config.toml
num_attention_heads = 3
head_dim = 32
bias = "none"
tie_word_embeddings = true
init_std_qkv = 0.0322
init_std_o = 0.0322
beta1 = 0.9
weight_decay = 0.083
lr_head = 0.00949
decay_shape = "linear"
max_steps = 7435
Each number is 128 + 24 x the weight over its row's rms, rounded and kept within 0 to 255. Layers, rows and columns count from 0. The size above them is the row's rms in percent of the matrix's.

# layer 3 attention key, 96x96, rms 0.0768, rows 64-77, columns 48-95
size [ 35  33  29  40  45  36  46  35  42  43  54  51  56  55]
[[ 82 142  92 135 100 114 146 125  90 126 132 129 110 150 152 126 117 115  87 114 137 142 132 107  57 104 118 118 156 141 101 139 134 149 138 108 108  85 115 126 156 123 104 130 143 109 105  96]
 [ 94 131 142 150 133 147 136 129 149 149 113 139 117 155 107  87 116 115  97 120 124 120 119  88 154  95 136 121 113 139  75 136 125 122 152 126  93  97 126 104 136 117 101  99  92 124 101 111]
 [118  86 144 120 119 108  93 107 140 136 121 124 166 123 120 149  71 145 145 152 171 130 148 142 105 148 108 101 127 175 170  96  91 129 129 135 176 148 132 168 122 114 136 121 164 121 164 132]
 [115 157 121 139 148 165 148 132  92 127 129 160 114 150 108  89 127 124 150 112 101 115 122 116 161 118 137 115 115 131 112 122 119 105 150 104  89 113 129 120 136 110 160 137  77 127  60 106]
 [130 136 116 138 156 104 106  82 123 129 134 115 123  72 131 136 136 147 136 163 141 156 143 130 135 129 102 167 124 165 135 153 167 128 136 113 179 160 141 158 135 106 117 134 167 145 178  92]
 [ 84 158 104 126 161  88 150  98 120 118 115 114 139  85 174 130 134 150 116 146 158 151 124 111 113 146 154 138 130 106 150 135 173 121 129  91 124  91 143 154 138 137 121 105 167 133 161  90]
 [105 126 114 154 120  85 109 120 101 136 151  72 153 120 141 109 137 169  73 134 169 180 182 137  90 118 118 130  98 120 153 143 126 119 134 124 156 114 101 150 143 146 132 154 142 126 177 111]
 [120 134 147 115 127 146 133 123 150 118  73 122  98 121 115  91  80 124 129 163 128  90 135 128 165 134 162 143  85 138 111 179 152 128  93 114 121 130 157 122 129 142 124 170 110 119 106 124]
 [140 105 156 142 167 127 123 118 184 144  99 163 120 147 108  82 121 156 120 132  78  99 127 134 168 131 114 146 103 188 125 147 125 117 102 126 143 114 140 138 138 131 143 151 115 138 125 164]
 [141 167  96 102 128 138 134 159 117 148 118 160  91  88 145  87 104 121 104  99  94  92 107 120 148  88 144 142 115 155 137 143 112 140 119 114 119  94 169  98  99  97 111 113 151 135  95 135]
 [161  92 157 102 186 141 110 151 177 122 104 147 127 139 153  99  89 145 149 107 108  96 116 123 149 112 101 124 102 149 118 112 123 126 130 139 124 107 128 136 103 122 109 166 104 142  86 137]
 [153 168 105 157 179 121 152  88 143 117 119 158 107 136 116  91 137 150 115 126 107 119 117 119 141 101 139 140  95 148 107 148 128 113  97 120 128 130 149 138 132 146 162 107 114 114 158 116]
 [ 99 167 105 159 149 144 135 107 129 122 111 160  61 148 147 127 129 135 130  68 151 111 145 139 123 111 109 119 105  99 131 118  52 135 106 151 106 110 126 141 125 120 123  81 117 164 143 139]
 [109 121 102 145  72 118 155 136  84 127 152  95 135 106 114 181 153 104 123 110 146 157 143  97  87 112 150 150 169  99 120 105 164  94 167 125 156 115 119 134 130 128 121 126 164  90 132 127]]
# layer 3 attention query, 96x96, rms 0.0867, rows 65-78, columns 48-95
size [ 31  26  35  40  31  43  36  38  50  47  43  49  51  53]
[[145 148 151 140 129 127 127 122  81  95 117 149  94 154 122  57 140 156  89  97 115  81 151 125 140 117 151  90 125 174 115 134  72 117 131 164 107 109 151 134 112  93 130 141 112 118  93 152]
 [106 115 115  80 112 127 108 128 137 185 109  94 139 116 141 158  96 139 150 163 127 171 145 123 122 137 140 146 131 133 154 108 118 123 121 136 116 155 118 125 116  92 106 134 130 144 122 127]
 [145 129 106 103 182 153 140 160 103 127 122 141  59 149 119  93 110 128 112  74 103  95 125 120 145  94 159 127 128 104 123 123 121 123 105 128 151  85 140 105 125 110 102 138 128 108  88 130]
 [ 89 129 126 141  95 110 103 112 144 122  95  79 121 116 135 194 117 101  75 130 162 195 140 132 110 145 128 143 165 153 118 103 161 122 126 128 146 111 136 144 147 117 110 150 141 126 154 119]
 [136 142 142 108 171 103 128 127 136 154 146 157 113 119 129 173 104 132  89 131 135 160  91 143 136 113 177 156 108 165 140 175 170 162 115 100 107  99 133 128 138 129 164 131 138 136 183 111]
 [156  99 113 151 122 125 130 156 172 121 139 145 178 137  96 172 125  98 162 118 146 111 141 143 162 188 137 130 119 167 163 145 139 112 121 139 114 152 136 142 106 117  83 159 120 138 128 142]
 [ 87 109 165 109 103 151 125 102 133 140  98 111  86 113 131 154 124 110 169 115  83 159 142 120 108 109 131 160 137 115 127 146 139 130 127  92 112 113 106  98 112 121 157  77 101 146 126 107]
 [151 105 194 127 124 169  95 106 139 117  68 108 120 158 114 135 123  96 134 136 101 157 160 117 114 135 136 142 138 169 108 149 143 106 141 116 118 132 116 119 107  87 107 166  89 156  87 143]
 [ 54 144  96 130  90 119 130  90 110 127 129  95 131 141 142 154 154 163 127 127 126 140 139 149  96 129 138 118 131  87 115 120  97 117  91 114 145 136  89  94 134 155 184 107 162 122 137  97]
 [143 104 191 116 139 139 121 176 143 141  62 145 121 136 121 130 100 106  96 125 105 122 143 106 169 163 158 131 107 190 111 139 139 123 120 125 112 136 158 155 114 108 125 164  61 155  89 145]
 [118 113 129 113 141 122 130 162  79 102  91 133 141 112 120 115 131 141 131 106  94 144 155 119  69 134 174 156  62 108 108 125 127 123 155 104 110  95 125 105 118 108 156 113 103 155  91  81]
 [ 93 100 159 126 133 163 131 145  71 125 129 135 172 139 113 118 121 100 155  87 133 114 161 122  80 107 183 145  85  75 132 134 105 130 147 137  90 117  92 114 153  95 135 116  98 133  93 124]
 [113 159 100  96 145 129 146 124 108 116 187 125 141  78 141 129 137 118 145 154 139 131 135 108  72 112 131 157 110  85 122 136 112 121 156 113 153 151 100 139 138 149 129 125 168  81 187  71]
 [112 114  78 130 126 149 135  85 110 107 149 145 127 164 120 155 132 112 135 118 105 113 113 118 135 102  92 148 177 110 132 118 146 161 109 156 104 126 109  75 147 122 150 106 162 140 124 130]]